config.toml
n_kv_head = 4
head_dim = 64
d_mlp = 832
activation = "swiglu"
norm_place = "pre"
rope_base = 854000.0
tie_embeddings = false
parallel_block = false
extras = ["local attention windows", "shifted keys", "gated attention", "exclusive self-attention", "value embeddings", "hashed n-gram embeddings", "an embedding shortcut", "learned residual scales"]
init_std_qkv = 0.0589
init_std_up = 0.0589
lr = 0.0115
lr_mult_down = 1.5
warmup_steps = 200
batch_tokens = [16384, 32768, 65536]
Each number is 500 + 25 x the weight over its row's rms, rounded and kept within 0 to 999. Layers, rows and columns count from 0. Numbers have three digits each. The size before them is the row's rms in percent of the matrix's.

# down: layer 6 MLP down (transposed), 832x320, rms 0.129, rows 686-740, columns 0-79
# gate: layer 6 MLP gate, 832x320, rms 0.156, rows 687-740, columns 0-79
# up: layer 6 MLP up, 832x320, rms 0.145, rows 687-740, columns 0-79
down686 099:494492497514523514480481461515508523508476499498494500541488546505453471500460526495521513504516463487496523486478521503487473498461544479515517475475536522478525513522534466486565499491430456505475481515502476492515488519462492557523507530
gate687 095:514472494485505504500467452520506501494513533500491521477484511535556520486499511500463481546484530503551503499486529475525501484513504492487476488540486500530509549468454482514459539502513529514516502487539542517489511479488537521485494503
up687 098:505490519508537469503496456510513484513467502481500516497517468499569487472483536478512466508495505472546510488515546512509526485522488492455486484506527521581487501506445461443483493509480473545486546467543514488462558506490490517566508515
down687 092:492515495482481511496458549521533535512521488464510505501485566503524493507539461491443489494506513522485481496526501541480486545475504506506539469492490499519488547472511479487494513526495498466531490521487491491550484468537506465471500508
gate688 103:469553553454455499478473466489480524466435500530508501526494429518533504499534490493493507460524512495517483530509468504555483471520492489452503487492501529462472472505572507510501493480547485457509527483506495486504441493535500501500512498
up688 103:493492510509477504511520511537440471507506580449456513536451460513522500505533454479512492514467494512496531536507492483483423474495532514498480478521473478503515530486557509512491522498492494497466507482510506507515479521459507471503506501
down688 103:459500448488499509544477470509469487468536503489528504526494454512509517496514459506534515482500499530475485544496504529462545467491549490480507509504536472526449524478484536524526497477489480528506483492480460548469509498456465475503502551
gate689 054:482527461480531557544500460471481501469462511501475480467523497451516534488489477543479466489507500504509508465494471514506531477476514482478511492503501521488493551536498531470510556529535465505486495505517510467507511516515491475533498448
up689 054:509451539483496482487488500494499491562508540510524532480449499560498497469544495519489537523534512527500465531506493447494487544496491512521513507463557467507489505483537475514514490495482472527524515501509506502486451527508478475510516529
down689 065:523517532503480492523499481507517486534538512506529563520476497569484481499532540462478516512476480498483501553466493489477490513516530487492485493523471525486485484474459443478540458484479512522484490454486536470482490489487500537467517551
gate690 106:520477502509468510520568467513521525545453517477527491484494501520496520538549505459506480544508489478509513556512517518513491499514510511488500513483493534489486485589513472543541464505467542489480524513506503523519521500522510513491495491
up690 108:490517501527523470509482498498514510450503488495520537454471499512460521514507501503467499500481506524492523522483472492463516499498484498510487500449465492488481473523511524518518494487521527536492509520515479461506530481532535481505494511
down690 106:475481518507491544525487464479458495513507440519494445519494509518537490463522484545534491522555451462537484513460512543456482472487510488496522469512506523507507480493514526477510529503516550463519504515508531514463497502475512476514538519
gate691 105:523458498485536512460515500538497479502455483501487493531508506494489498505486497512462502489482508504514509520538509504460498546502506537505484459489451508468525480494515468506476516485480551525510489503507509496483502462504516514511569478
up691 107:473506507524477476512501509441456524512551513534490467473495512542508507467505519492518495531498532511484488504464516475477484459512503486487518471472511506477471499498506512515468530503535474511508495479472477506547500447519481468519447463
down691 111:509451465472501538517481469463555546499538519451493476471501506487523473479457515508474521558508508463521471449525491501516544518546494529512501464465487489481500532501531529534519475512496464499499447486502505488447494506498495482496525493
gate692 079:533514508531468507503496491554482515504470538460490524481472495503440459537490513488555475496496427541497537533499525515495492512465534481493490553516521508495543513507519512527509472502525452512516514472496515492503494483551531486497491512
up692 080:482520500509485486511502553489498500479489501464508502540502469499524519514473531478526503471501453482524539492522533508457511492497532461552512533473515504461517524536527506532439537491492512462466548472492532539500491511496523488434492479
down692 084:508485491456501461470504443502480508495537493528496528476503459475464489513544540525465558538455502503462468456500480454522514456523500536517521501552516499507478506502527450461496466498487539507499485490543509484522475507536491499525537468
gate693 131:497464537477507533533481488495506467519516518537500530492500458468511499506495516526537475477517514505466536508516499461508486501469531540514503500503508502490470471505551478477541533504431532482486504517462526455491528505517491479521465529
up693 116:510566460490516489496507524515481475510463495471516514475456527474501508483539522510490484501516468511540504508545501521506525472509524489481518473496456511512482510473534486471552487488527463521492528514519512480564515487478533513515518510
down693 131:525511509488477471538560519497459479475510504483471506508480512478491503486485526485518494493489480520504512488512534533505499477501499512494524511506523478487505502478474485515469459485548471478500438470502458475486491502493502519531527495
gate694 072:458578566527497499539555474470474500460466483521502543512538472523477473517496517478517513498499496484513491523491486544460491532493525475499489502484452475514530527471501471497537512522482518440481484497506496493536513458533467507521487482
up694 054:535464493461512523456467486543532525531531555494469474475485532507532534475497485520467501490492498521504505485495512445558519477450524498465518505496548521489470486491504530491483510470527482571523499518544527495471495536460506534497509535
down694 078:524511523537541479472485496490500507481511541501512495488469499456502524538484474488474450479487504499516517481514493507513519506449550506501538486508492548510508465458468499483492512493594472485508520547494512466486512509506466534471509521
gate695 094:534534512529466484486465516452534494481498497484494517552492555501508554521461488497486534484471500547500470483525456562431511528501494537564502520486504492492497517483496503492510522505517460509482490491544544506492525504507523458553511502
up695 100:511499513495496506493550511522485520490493491451519508488501499502517495474534487545500492549505522469466478514527548504522465478517516543507465517485480498524507512554514510501505513504494472481507491487468481490536469493496516500494489471
down695 098:539516501470503508560497456512503513486457477540475485461528539473487487495532485502497496517477530493485499507472534490525474488530475521481469489514466516527518508496482540471480522476472539470518491496464498473508497525442509480464529472
gate696 100:500510531493516486538522524578513482510504508514482475489509503527507479525549485430503525472465502492499485534489438456435457490470525524496487517530481519507511486491495479511512473519485526509497501510492538489471491476503475541516482496
up696 099:519510550490475497512538478455512494511498474527526512482478501496495492497511501540516469508513532479497499534501521447511462480498490484510515433508550517491504455485484471469488474491505496469495474469518512488472479497543489502503450555
down696 095:484521492493510507495468517531492559489476502493517541477494495535539480488483542465482537460458516440495522480541499494468496516496461514495519501498482514509482546507484522525534537501463463522476513518512518530482493487470543497516552495
gate697 082:547515509492489473499508468497471582533431490532523561481526485466476492503484526519523501486509474458454528481510473599540481472523514494496500503509490478452501473473461491502491472562520542454467467520510531490513497531503528513485512478
up697 084:528512503518522495461461504502483481489494494442512489519463517534518526495547502497486497519491490532476496513473464470460491571516456539518455497508441481539488503480506452506521514472488472515515521446510467502511498508501512492512472538
down697 086:463500474473498470460478488464522475499492460467506537534493481523488486519506481496500521511553507494494464506502468499457512469454491493476565458479544538488532527538482528533509497477529518493542500493497495503551500526492538487518503521
gate698 107:462484498502515511490491494517486486540465524513546488500499532513544485452499521488493522505440502517505486479518486489481498527528486490484470457534521516507549520493468501477489475502530487505526443516498489458535510548519540461486522472
up698 111:523476508454510513519513519507492511483512473468508552474465435481504503523481469517458463532545506497500471493463529500488498496500490497489505500469502498462496454503539517545495489484505517517484520517537532524502484486462452528508523493
down698 111:537499516505486474476505487487529545519499498492488503507484465454500533519553493503482508529493524514544477471504468463529469524480503491493491550500547492481534503537575521495465488532512498498470506493505513540533472503516496518433472504
gate699 102:498525477497518463472479486494500464497452514481479479535503505483494487472515527506490519469474511515475505499552484482491516525492526470479500477504534542484481546468525547459550490469506513502474487499491473503493480483518498524476476523
up699 100:542453530547476529530464508503520520488499469476504528474519500471491519534475464534513489483506530490475523503470500509560506502468540493498510510528504487529530502503527480509466531500451485479473527474558532529480487522491475508517494524
down699 102:509509498494476511514504474506507492478502499478507450491505500523527487526471483509479463497510474526506540527518522546523457529503498504455513489497582446508538440517501494507516438501529485462524521511472543563470497473488515506487512565
gate700 103:519495477504493526439526446487471507525459539499461537505488540458478487435476517490511538522511529504499502489470498537500490516522530503529483492477494488518512546499490482491468501466535513506507496513520560474491465543490546526517487510
up700 111:480499551490473514517474560503562512492542490495489492481501498536507518541545448503487477505482512519494454453487472475530497466482502510481502485526525499496491526485549506499495514549443527482503505513493475519469576504457492473537504496
down700 108:518498495508474457518492538490510527500512502512512502497483486524504521532491496450507503489479509500536519485505502510490491500492507547477472486516497491484486454538521523470479493460481549495502521535495515494537481552519533504482507474
gate701 136:472494529533507516534505508478513548513481503508530521493486505495457479482484512488510523491491473474496540466491491491502481485511495520483477539530458474479461532496466496517504472495486492487460511475524496513447508447500528501515522506
up701 132:480482491494479501515457514528479497504496476524504473492476484518489490530519467568479498528515503550524516455512498516493492503530468497533507507536471543485534452502508467512510473509527486496477526482446500516490487507479512508556510512
down701 127:486467478479491472510498484553505474474495489486468473481483481526526477502505509474493515490446488476511506462472531510543502455461521494516501541481493480510504512507506461476524540462487456512502509544527475520538481508472494464513487508
gate702 115:475520472468549469510509518536500506459554521504501489489531500522490488474473457493492559432495514515479492498493540481505465491508457501516550531482482506505509542498542454490522481444486510459529498477493495527500498496536527469499491506
up702 106:488490519545506494550510538486519546486507526505509494493519500489466483520471493527531477479519507498483463541520472499511502517501508526469450527520479493533440507510470501516485514508451486484546495480493472496515524500520475490513541497
down702 111:502479499486451489462500474471454493513464477514489502469468481511459476510498521486475510529507498484545482474531510524474479549502488505509503476492469520521506487498505525468522532460515515509534504512502506515495449483524488475520493485
gate703 127:502500484500500526519484477496454554434457517500523492550482504478484514539530463532509518539490502478496507499484487480523534515480526520472478478526506489517493502448522497443502492528488497488541508476530499523496492482503513530511496479
up703 119:536450478515482435462454493503510514512508564471485525473539493520512497506542464510544518504502462511525512504459476447487480524519484494517503499528498510491529508513521491507512513559482567483499468509498505501527492558506502518512537533
down703 116:543467498464520506503499479509488528468541547516541502444479480541534525492564520491527467520500542447528493502496498504476443535442476498494460527447532492517520515482472465503516476469499498516490511456551513466480501479504507489508496508
gate704 100:450495491494487503498504484518508506476550457512533502479504489546552497511523495499462527518479538496504485515455459526537491534473515490458528532520496482507480453504537505479501525531529492494492507468563456465555483525530504505514522515
up704 091:542543503476466497471520497478508476492453539496514468487470515478502519470487489454521499461564474501482509479494527495490529511533503539511501488514500520479450496475483482482525488475462501508483457532487471530454507507467537476499481494
down704 105:508501498513516536485544488484491468465502510500549500514468458523505523538520483500497491507506554536485545448513526504500487505527545556475469516477457486514476472522511486470526459488446498518533511489539476481521511527489535504519465494
gate705 059:498515473504498533468494472476508466506503547458538539457556533525507465490490505511559503482524492504472499463519524512488462522496487499502510480482458532464473510519454476536483491535524496466485530563484500485472474497504552492516516513
up705 068:466500518539572510519494492445500468523509520486455489473528550547519485518474532527551503444504488469543548475489516512467510531488538483537515499497490543527532465531442532509498535513533520502466500503489502511470535516527507495486481498
down705 069:468526492504528493506529510485519535510518519546511476510537475502530491488483544507568464467456518465457481513523476517510507540461497455492500492485480526480512469501515502477490527504540504462488534482488482479502502500504514527552535474
gate706 103:550486489509527505485489508475488474517510501539557536485520427504480477528495516504460490517486476484478499440496512523464508485517503479504529536484476542473510503490500537454469562497512502491520533478465445495506500541500539527526520527
up706 099:490518473506476522537510488490508496472502520537495478502484510518511505551519491516465506523529485470470537522474517445531501448505514554549490501501478508499513524493488506503498492532469518509491489468495481546512469513470481515502506469
down706 100:506504523491487487544499474460502509486548492464562507483517525485468510513510475515488482494436529529505493487466513486474522490508491473526535498535467482535477516524521508524519535468516499498528524548513486509510495528512532490462472533
gate707 082:518474562486517464469484478507517484485500494500500470509492481535511486519485519518495501485497464504554477485482485509502522482534477483517526541476458500478462510477516473513514456486489524538505511495507475506510477488508514493478527466
up707 085:537506482557498492465476520494496514477444502495503492480478516476527521479497479454504493494491494501442544510496508494506517525502469515486472485459512486530545514516492526457491509486508464496513496514501517513508506491510475519534492520
down707 084:505521517507558524498522500533478500533481508488526511469471528521553502475501524470480488500498496551501476495534535521458506528548513511511524478499475523478466459488536509498480468517498505465473515474486488511445519525472499481455470491
gate708 127:578459494477454511488521512475456513489482521480530514465466503488512553488519480506506535496517478478531518534513471510524531544472485483524492508515479497452488518490529477500492477503468507497519506487516490508479507503476483483497464519
up708 130:529541514491477517532524504535472491494514466497521462490468558470501512499505485501494510512535495482540510511508490506503544498517507486505484541508527517478463499496501478520518481453476515447477507484524480492495543480462530473531466508
down708 134:538498494490493514462502491506496468517481508511520549514515477519472500475507478512462554509514505496537499497501488492507522507540456443496475535535518507510463529515538510532502475489472480480460485560486505506539491447534482451522463513
gate709 099:508474460462485545466490546504505502494468517533524433471475524493518541518496529503483497502540521483484516517492481529522536526492492494482485537451514479537474496538489482504448521532507517528493473463543508510492503511516498482510500474
up709 089:499531494510546485501497507475487499470498549481520544500551503509485457494496501540503466501485500501542532508509515524519492475478484497500493513552479489486514492515496504501535513516528450460507556511524505501480486538477528508497506488
down709 096:508542523465516489478521504439486503518468493490526463478536512463503517442519486469507441530512482491468495490510481492544535512487533504499506496496519490516508475500483513482502534519525538504451511475529476498512487535555466490537504507
gate710 114:535504517490507496480460500518514522480482501470515517492498512480524509493545489495514555491475524493476481436479494500480492516497443499485508583539477495497498484487489521508488518486446478505529506505484464540484481484504474509508495503
up710 109:469491484493529507477545556460478455485492484524519502485489477508479517522487528496518496506478510521495505533505517513522505475540512549510537471511512538519477536528495488517530465515475537490511469509520531466513491496490506515491505529
down710 107:535501527508547512497523500510460473489452516498463485490524474502509462508454490496506477487511457519456513508487449512509445515498473499514547460482503498481550490502489499519491477508548546502475456527475508497489561474502469498469462536
gate711 101:502529515471464559504528523502517486462516510542493507512479550504494542477526520517482481446449545471530495518513480499472509513454483529474473544497504484479513462462527543508484540501489490483508546499522435498517536511472504532493449514
up711 102:443437499527522504451438511540496515507553492512500498481503441505524453519477500522465495542530474523481513485531508454507502486514526499522519492451473508511508523545502462470522493503519506517483475509492511475479473471513472470462524485
down711 101:529451518494539511519523479511519505499499522502490496481555476550520470540510515522505528502549480506476518491516517477499484492499532521508522491477471487458495489546469505517518477482482523485492485534532545507486490486482486491497521463
gate712 098:505535479455512461437544483502485526502514505500456517506525489508481473527452508488509509494507467455482493467498464511493487533500462497483508469516458494471517476512461492455495543497546515482505502516542515513524523496483509479491474480
up712 095:487529504501482513496478555479483509510465474523528430505513435495488483487452550466456465511510515509521496482498444496516537503488496503556526491534498471559528468477519468500455488484468505482502506474482475508475526496531487504509529513
down712 095:489535481509563503495534479511487474480477487521508435547510494499481500489467516444514518481496477529544519514504459513505527497489480473528483441492518494533470453425537497494531475500528481490508489475472519488473492512477487512501514489
gate713 065:484488517550498478527512530476515516478498479493495519517495441529504485472523556499520476503513456495531496501494498504476556497473543477510516476496542522486494496557517503487489513528515464479515509474491500496527462481544480486472517487
up713 064:498524538503528522535539474469521527472496484502496525453522457516471472471485548505521539499522466463450473503526490532519535509473552486504512482469512515485502455539497536487512530498509457504457512504478538514520500503536514479542515477
down713 073:534517461524467534462524493526508519504492486503512535487517489468512498484500489462505497500523514514483479522480552435487527516492510499510501503485529506495514530551450479556473542500554502555512454501473455460512500509501497481468507509
gate714 085:536502497486563537480498483501494513482487492492480561515540515517504485495514548494543543478525490511531480513498525510559510502477519511484506522522493497467525440502478487486491498513505479455494470492529479497531484486493462517488498495
up714 088:485517516495467552509477496499445464506470506490475515457485478514498515536498549521465456451478469503479523521511426499497470501523493502538515489498517533532466504531502509552501451492523498513479509520488502476495504494521512521457535501
down714 086:510487500520488488513497533513529531494517488500456500539481448478561524521511499522503532516513455496556537496521463498487554498469532518481529556505507491520461503468528497468534535500476515475477491479457490447456533504495458494493459535
gate715 082:500522497480526523474508516526519560483490464495476470541522511500505500538467487466529519472488458505526507470490514518503518464477517515552472509495488489503459517475484545493531508461540515513491507495470495513521493521509506537467516527
up715 084:511452485480443502497500448481496505481500490465499508467494495458494491535447514493488525498501467527505517494520502521519538498498499492513450485481452519494524510486460495491508484524531507515490465521479501496497489448479497515520471502
down715 086:504517511512506472487489475489454499478500490510513476481470513478516533490473536570473483516515474506489487507440496483555494473473440497525504460467467522510502478517490537495498516524510545508476495502457493556530466499501485490458500479
gate716 085:503494498486501487543511537487513496512505488529570497473476446483495548490493492509469482469529483481534523497521519493478483491490551539526508489503483482520476469490504513516519504475517489470480533494493513491516494503487544464481502469
up716 087:530520527460501474497523537538482533491488512478510493523485485455493538490515452536505486495473505455514491534544530491528515488481550483490480514521480481496468535541519503495493479504489458490492523489458495515510529504486492498518496497
down716 091:483475478506509494486556488505490497496513550516471488516494490489505504511553526532520505504468510507511503483522490471501491544499495491491463461469500501538511513526498459519477528492477493486517515533485509475505493454500538477484496532
gate717 080:478527493494474509487495473494494521488509484513443502488504473494506509469524532490503514531499498584523511499533490517541502525543482472508492523515477516469502514507474490522524530486510480522529545535508478445499461488528510524498499519
up717 085:485533497501492493518484459477498485477497476530470485504497474500514572454491525489516526512502463546510453490534508501537428519483499490476486475485463519445518490517465472471478455520512499529530544585508459485528533510507529534571473532
down717 089:496456505495481545486517534524507490490515492520503542460535545524513552484450477498498527474491477515475488523467500517470495515517528476494491518471491515479468514493510500473474506501492493500448454480548521525502499467482493496484473491
gate718 098:489468472510529501502527528531530542485490504526495507540491519497520533516501487526510531479507535482491488486508525519521535525503539485494561495484485529502479491526471494491471461537511498542520480484489469477472504459490502500497528547
up718 107:522465517516496528472497523523484483483494537528555485472496546499488506499508497509538474492505522528449531507504495505461510463441494477531473495475473501510483497504491453514546536475474444513464492513527529501488462486506524505458475495
down718 099:543471540518507493514512497493448456460541508500522529538522490503470497508499497504546537498577492487539499525471490482505482495506512506518504479496479489497543509472507501487496534462487481506509525486494523451496501496509467512518525469
gate719 043:528472460496497485483533513506544482497509499498475501526504486501436516508490528528526515537490488527462493456485518507532522502537471514474478498513504511486493490485520524513496490531509494524503505485514482496487502509495544545510479511
up719 038:538490479515516496504507547507519471553468463496474485518502482468462514539521539498496509534460499518469488487468502493519533489516494503530454517462506516488506504528544515503534533567504518481501557468494479516512552499466539528523498475
down719 041:514519514440516538531446491539484511505498497548497540477515472512525523455501513494507540548516468515557454498476471484461500503483486498524485466488466530518526525469525467519499474465489507529477555507487512480516509489482485526509523490
gate720 093:507547497494537524522504465492430478496450493491496512519490548521509474505548547525503492492521519505488512514520500537451488457504543470483498517567505499509547471531499455512521538480490493505499488492461488418512544537518491510521510493
up720 097:516551499502476460453464474543497501491535523499513487513465485502488513501517477479496491547500501478526490517472516500489491523476514510474499467503464509522469532503460504471524450509503502514493476536547517556493504473440518525471492518
down720 095:452519495477530496524523459497457526519523546494475536518501513467485508474509508487484526527492485517465511444486517476459478491519480498484448505498547521478499498553511489511540452505461479518479456517505457488527476535513520488480480510
gate721 094:479502512466492480520526489494497479465489495509541495522461521543481495499515497479497536489512510576508480520500538513487474524510502489466504549486499507470459534512470491488506489500462497481494475522484526523473506508466530466488501466
up721 093:496444500497528480493476522529531522485505516519506497525514504542505484478492487529483475490488506518534504477456504515507503527517491478503485510475479499514534509522521499482496581450493497505488489501513498503495478509455499518455485512
down721 092:518501467525496508461530469525512488487510556526492476497520506488482528503501524463571462524472545529536507502523477512534501478484504547527537520473455531474479503470514457492498544475446499547523515511456506467532504519509516488472515504
gate722 107:516564494504462492528484491432510468508493496493538496488527507480494503530450501533505508553477513500489498495481538537496474471496477495487495458538511464497541477524513498497534476479508495509503478508489562464501495532495543528476516488
up722 107:501506476556497508458450495500493510530501504509507467487515478533501513515516495511501490527524488466494472548463505520511517521432495476504498473491509478466500478510479518502511517493497493495448516476504503540499536474554523509475500532
down722 106:482498452532505430511485475477471504440517489492490510538524482505487488509525487444516500506531461519512522480519502533509516516495507483487506491523544507460480494475482530550499503488535531524520513472510529501522476504517528516490514509
gate723 117:490477546513529461399541475528479515488468507517493492492556475517465514461559521512478486506484526509511507492493549495524455509504522495526507501509471489491480509504489506483490509512494481537495507519486495506518481504516457489479459521
up723 114:505480522537510487435516479500488522478462462506504472492525499518468464453561529489448506506467517516482497481506530507528453495529520505511503506537495515525487524522489482481508526487506477512485511540501494516477489468541499525515456531
down723 117:513508503515525489472511505506476518508492474498561490517563484459511532509472501493567498499511449527500494487491516475501465512508513486533467456450467507494504513508514487467486487523474531538501488525487504509464487455472482495503517530
gate724 102:495518504494537493536475514460517490501490527548517516461498499507532545479519509540479479454511501481480499531494513504451505512477512480500568496511533516487533498534446514507511538524534540495517475471516481503520499530497469477509495497
up724 100:444473510483496558497498455532503549491468510508529523472492527467478501516510474513513494484508498532477482478517527500489514494453528489498465476456468505522500517465500520473519505456492479476508481520509521520550519486471484495518544470
down724 096:517523497487560523526490470474495462506500456503485496540447484557527499502514508534506516551509539519504528491502494509510477533514507531507486505548531505570514478501515494490475577517482498520519502504562493467466468511513520523439481508
gate725 121:486477475505499511533568499484529485503446527492536504539486514512571484494520489502516522455453494521508533491467461506453520490507487511497514518488490469458532503516495498493536439496480496472512527512495497471516483514475472465482494499
up725 114:493489507516511491482558464475544480526492515518567490473495543541502577512506510490502541466480509501516545468482476543472497494511518507508503487481496494517497498481471457494476476469541511488480489559497432508466475485516488463482504460
down725 126:493541480475474507499470455556534486491516458535496490469497468474521495409446529468561482467501506501464564470506494473470493508514513504503500496491503511531475522503507489543517505534482478486507484527477462492518505493499489505507515554
gate726 114:517539513471512526449497495492538517527502578509567494522463487514496505486498494497507504450481489484523527538494491491455527490496567499526469497505536495491531494519476494481528485463466509528483480513494524482460507487533483479475487539
up726 121:453487492527496505557511528507483520461489474459483473518485510480507490552524509514463506528498511490557476451444531506519492524481462485481539465489528506509498514490487523520474539519494516503529508487493472494478532525494494516552487469
down726 114:491518512454483513563484508517526507515488499486513476511430497528512471472522495528525474490489522479500494516518490535499503500510505503467520536507500528445486509513512507470529520477489494517498501485489501510510505514528495528487510537
gate727 093:467464489481507494473497506498532459494474538547464501523442520485480491459489499540536540491487503507452463459515534504510459508515497507504465475464491470487567536488535465522488472506518528483525516568467546496478435504478558476455500497
up727 093:490494466481552476432511451510538514558544529507467502491456469496485527466506506494495468478463504544482511433495534478457535535465467508507524460468509450513497499495508515475516520488471496497486488546521518512492498494454506479445524506
down727 091:513479470528497453476522531467465486507533544476523489478490468533513531492535562496515461536492485526505484493533475466481506506470518479488501533480461446472536518483471515449495502527510469471498499506556503501508515514459510505500478486
gate728 099:510501523510483492506517456462496518504506470541468531490481492497508486499484469496504508471462480506524479553493513523508473485479476503487506523532478506561508487431470526461522473452481504514510539505501499462474491523502480525511507493
up728 097:514544506469485507527498513484474484489465537502530480483499531489496507510501509524484506507526505518505428485477504471463490519529508513539513511489534530468493463545502521498508484531522514459497487579478511502536478522500494515494479524
down728 100:484412484490523517497497511476486511504543528571502461503498471508469541551467517502476506483526501476513566536524525518501549520478472481507467522509480487486502505469499483521553493490503515493516480485496451503496498501520526533517483463
gate729 044:524469468506509503506503461469486503505522502474511536488483519456475507535486482501495484469531478474456518529511465504543516525490530537484505513493519497512448537503529468467514507529503519531491458507471486497468528533481473519504504465
up729 047:484483480518475539505526473476517526499510508506510514479509487482475527499443481507520522533512471491488503560507464485541459470553551508468499477499487510495478510530513511504523508557500492516534454513461463458480471540465471489489507452
down729 045:461505490502548496526517540501502493510522474545476514503518526499474524512512510530469492467484487488508500483492503514462506506456466492472460483492506501479523461481510507561485529525480477516511495518513481519532478507508502537467451513
gate730 097:497506537498485485526518509511509497489488508501543474514530489549514526487475507534494529489508492466507473506488475496486471435480508506512502554492510492492538528480473524542566487525526516487486522452485516472536523512526512507495501466
up730 108:506502519493494493506518475457511493493516502494488493517470476512500521465493541460504518530515528521503510503539486521515535498494494486532503515486513532487550525482495474465553440520524479486489502463515515502526493503527494498561478519
down730 107:507535533463508513515491519506515481496525512508515489475512501524476510528492564491523536516536525513467494518493505468505509474490500470475480505519527509467508510496491539524551491525516554525467520470467556490513493506491463534516495484
gate731 114:466515501455494499507490502518556513509512494470504515545434481513534475499491518507530516512510487554500548467515465536473508495538448559473497509526535451499487461477470480551488462479504465495510485527487483523486475493572494439524481518
up731 111:527465482521505506487484482520534501473481478543523474488551524518455516476498485485511480454498499493527404494526515460505493483452494511491485511464456504451505509508506530478471532489501510519466488503447444525477481466485531541487490470
down731 104:484494493508494486543505495489472450499495464437517504507482492478483521475522488526527534534537487504510538491478465557480475512525491486487530509514470493540476485477514557508499471480479517526496465546512475544513510516500456507470502540
gate732 113:522495528482482495533476500488550495508512495515519517497504528510502542434514506523463520498516489471495521489512546459494529515490531496486509473510491527516516514465485486466493488499455459492472496512513494508465502522504496488470529475
up732 111:477525463510527527477523459485511507518485508496496523518479526515528490568528488500496536494506519501467526459488486498483460541537465482526519505555512456497483486479517528526529442483490505503495493497492469464511471472510514503525485497
down732 107:546511513458512515465519462506503521506475496499479479500503494507474489524511488543518491437470507497503531443480459480489495507497438506486513529518498499476465453515471524517520458448503444507531507543560522528491529452498512497526502541
gate733 149:527487498517499484528508494481450511485506480465488488477489472515551470501496478483524446490490512476559498519494457484491501436482455489434509497507477535529533490508495493526503491520543502509507499485471496491485520517554467483490477518
up733 119:485485523497515482529518493549448487483465545500518510487439545490537452467495453508498512516467520475485506511484479461472503500475527476510528498489512482483463493491496516485491469491492490464494486518505493482479545520483476494532484560
down733 123:539454496493514509479507507500503511507458497459533449535478505482543530473512478515528505477533517470500464516536495484511503475512488467493480493489469485512491532484462534485480470501491493529505502538547529485467498469494473499520487481
gate734 091:525553508535500516498478499482529498490471507530470505494507502508524494457503528430464521483502486490509549486473469508486510499499512478485493483500467501546494525506453530511531514565448512487462531499461534508514493461515531508479510513
up734 092:514542514494467472506487503487509486489533498520457465505526488500505481542494484514523521493492509503519514533455478480455446535485520481529497530453480469534497515503501487510471531532479551474484485490465534544505512509484541487497488519
down734 093:488475513497476463464520441450459479535515504509497525538526488466505486500488523504486515477507475519489505544470481524518504484546462477506482451501499480517501499511533486532547452479463517501506501504499497535518489487532496474536506479
gate735 111:481480492493483513486540527517489474520504469543504460535533478521492502538508490479530539491496487450478496479501497450522513521492516481463520510468504506537483535499536499480526540511513461506495495498497446505492540539498531474519535545
up735 106:497474518528450531538525461530499459498498491507531499564497557499502471509511453477527509481487476508502519472504520491481512494543502496522470525471519484461506512497503493511486490490469466509514496570498520502460557522471485504462514506
down735 105:493526497506516534514523486458477489481458471495536486481413542510506499511535501546492505465471508530468518476477503464483527486506524488517526497549509516509527510494477509515474480469512491464526506464495517477481497483488516501465500505
gate736 103:477514519453511482472510511525472482487506478453467498452513521459496483505503506500492510506499488528490467462484461513518531509490481501495466485499503519536548450531503477520527529532501486516502492479554548516510504469487504520490439510
up736 098:458475531501528534503496511509548521521479479500466534511507529544494511474521546513507490485481478470535490505530509484486480500481508466528514527480544518575501473501547498502497478512513503515511537488489450475481498501491521498442502563
down736 093:533470559496478490486558497479476501486456490509531497535501477506498517519490483501532510573502514525536509470517478491474487516489511489484518501500499500485531493497491531517484477541494501511502507508495521500476483501484508494492502491
gate737 110:495523487480506531493491488493504508499485501484510519509522468536511492486470473503514446440512532521512442487461446546474489506496505494511514497496561523504493500515560508485491493497484456490516510479453524527517512480498519529523476533
up737 122:482528471455500486469511501500508511479470531460499541503466517538479487476496494543477484469492509499502498496434461483473562477493484502476466521520550431520472457515507497510462511532518502506536492473510528483499501536548478503497474467
down737 112:492506476528520481497523528495496486524499445495502478532458514479495463460502462444499513517489509489469537517502529516540523466486493498508507550543469493488527487519538512508504508494496494543472439498495490444477513476539509493519502502
gate738 097:538498501506508534512498475521497453524496501472476468502541495447532498544459524518510495491515475529519517480567530511496509486533456471506517538518476479488532508472510539526467476440501505520492503468572517462516434461518499516499478523
up738 097:499515478464503544507498500480509440517539514492496481486534518443516501494508563521488479482455453503496504466544538513473499505519476472502503535505502491527474495450508517527485493482498489509521479484542495482509464445504503471532464519
down738 103:473503469478525526445512528490456535518465547501507468503501493495491504547524522511489456467523501476484489524453504498498478484517484479540492491497510505535488544476476540538488524517467513452456511506518498530533535483503496514509528471
gate739 098:560505479458567547538502484481532531492439477494505466535504504497486485538495510532521525468507496501499524513495483489506517511482520538497479505489482525523497531523504511524502516497446491532481496484529519501505487472460534546519503493
up739 095:463508468490522506492504469491501509499533459507481501494487525459495517501476502503526526507515488531520475481524486514513543491472486504487507467520538469483462506509550516461499491527497479513537488486524533521504466517475511476517527499
down739 101:504506526482508471494500522518492482479496514502508525511523521493481511504488508516508518553516467506502488499498530505495497484442490546465506499474477514524507477519480486495443512527489502482504504538507489506519466531453508526520501523
gate740 083:501527523509504512510519497534525518507492453498527484533533486517507516484495482493581513493511531490463469453504516519518496493496493514557502471509503528499504534509465485570454498484526458437490503488478509530487503513513506487462478501
up740 092:517487442496541507517443500459526491561510530494503495466514521497483515519485502442537497451482490496541519498497487552477471529481534484499508524499500492503510505491490451486508496519537487514462494490492539512499486482487533489495542457
down740 081:499525478494508461492478497465489518514523468505531554507503491468520502491492504488519478532494513492466508504503527471535489510473501459517509482534497498506519510467509514461525496529506477506540487499535485482565483524488455526521493477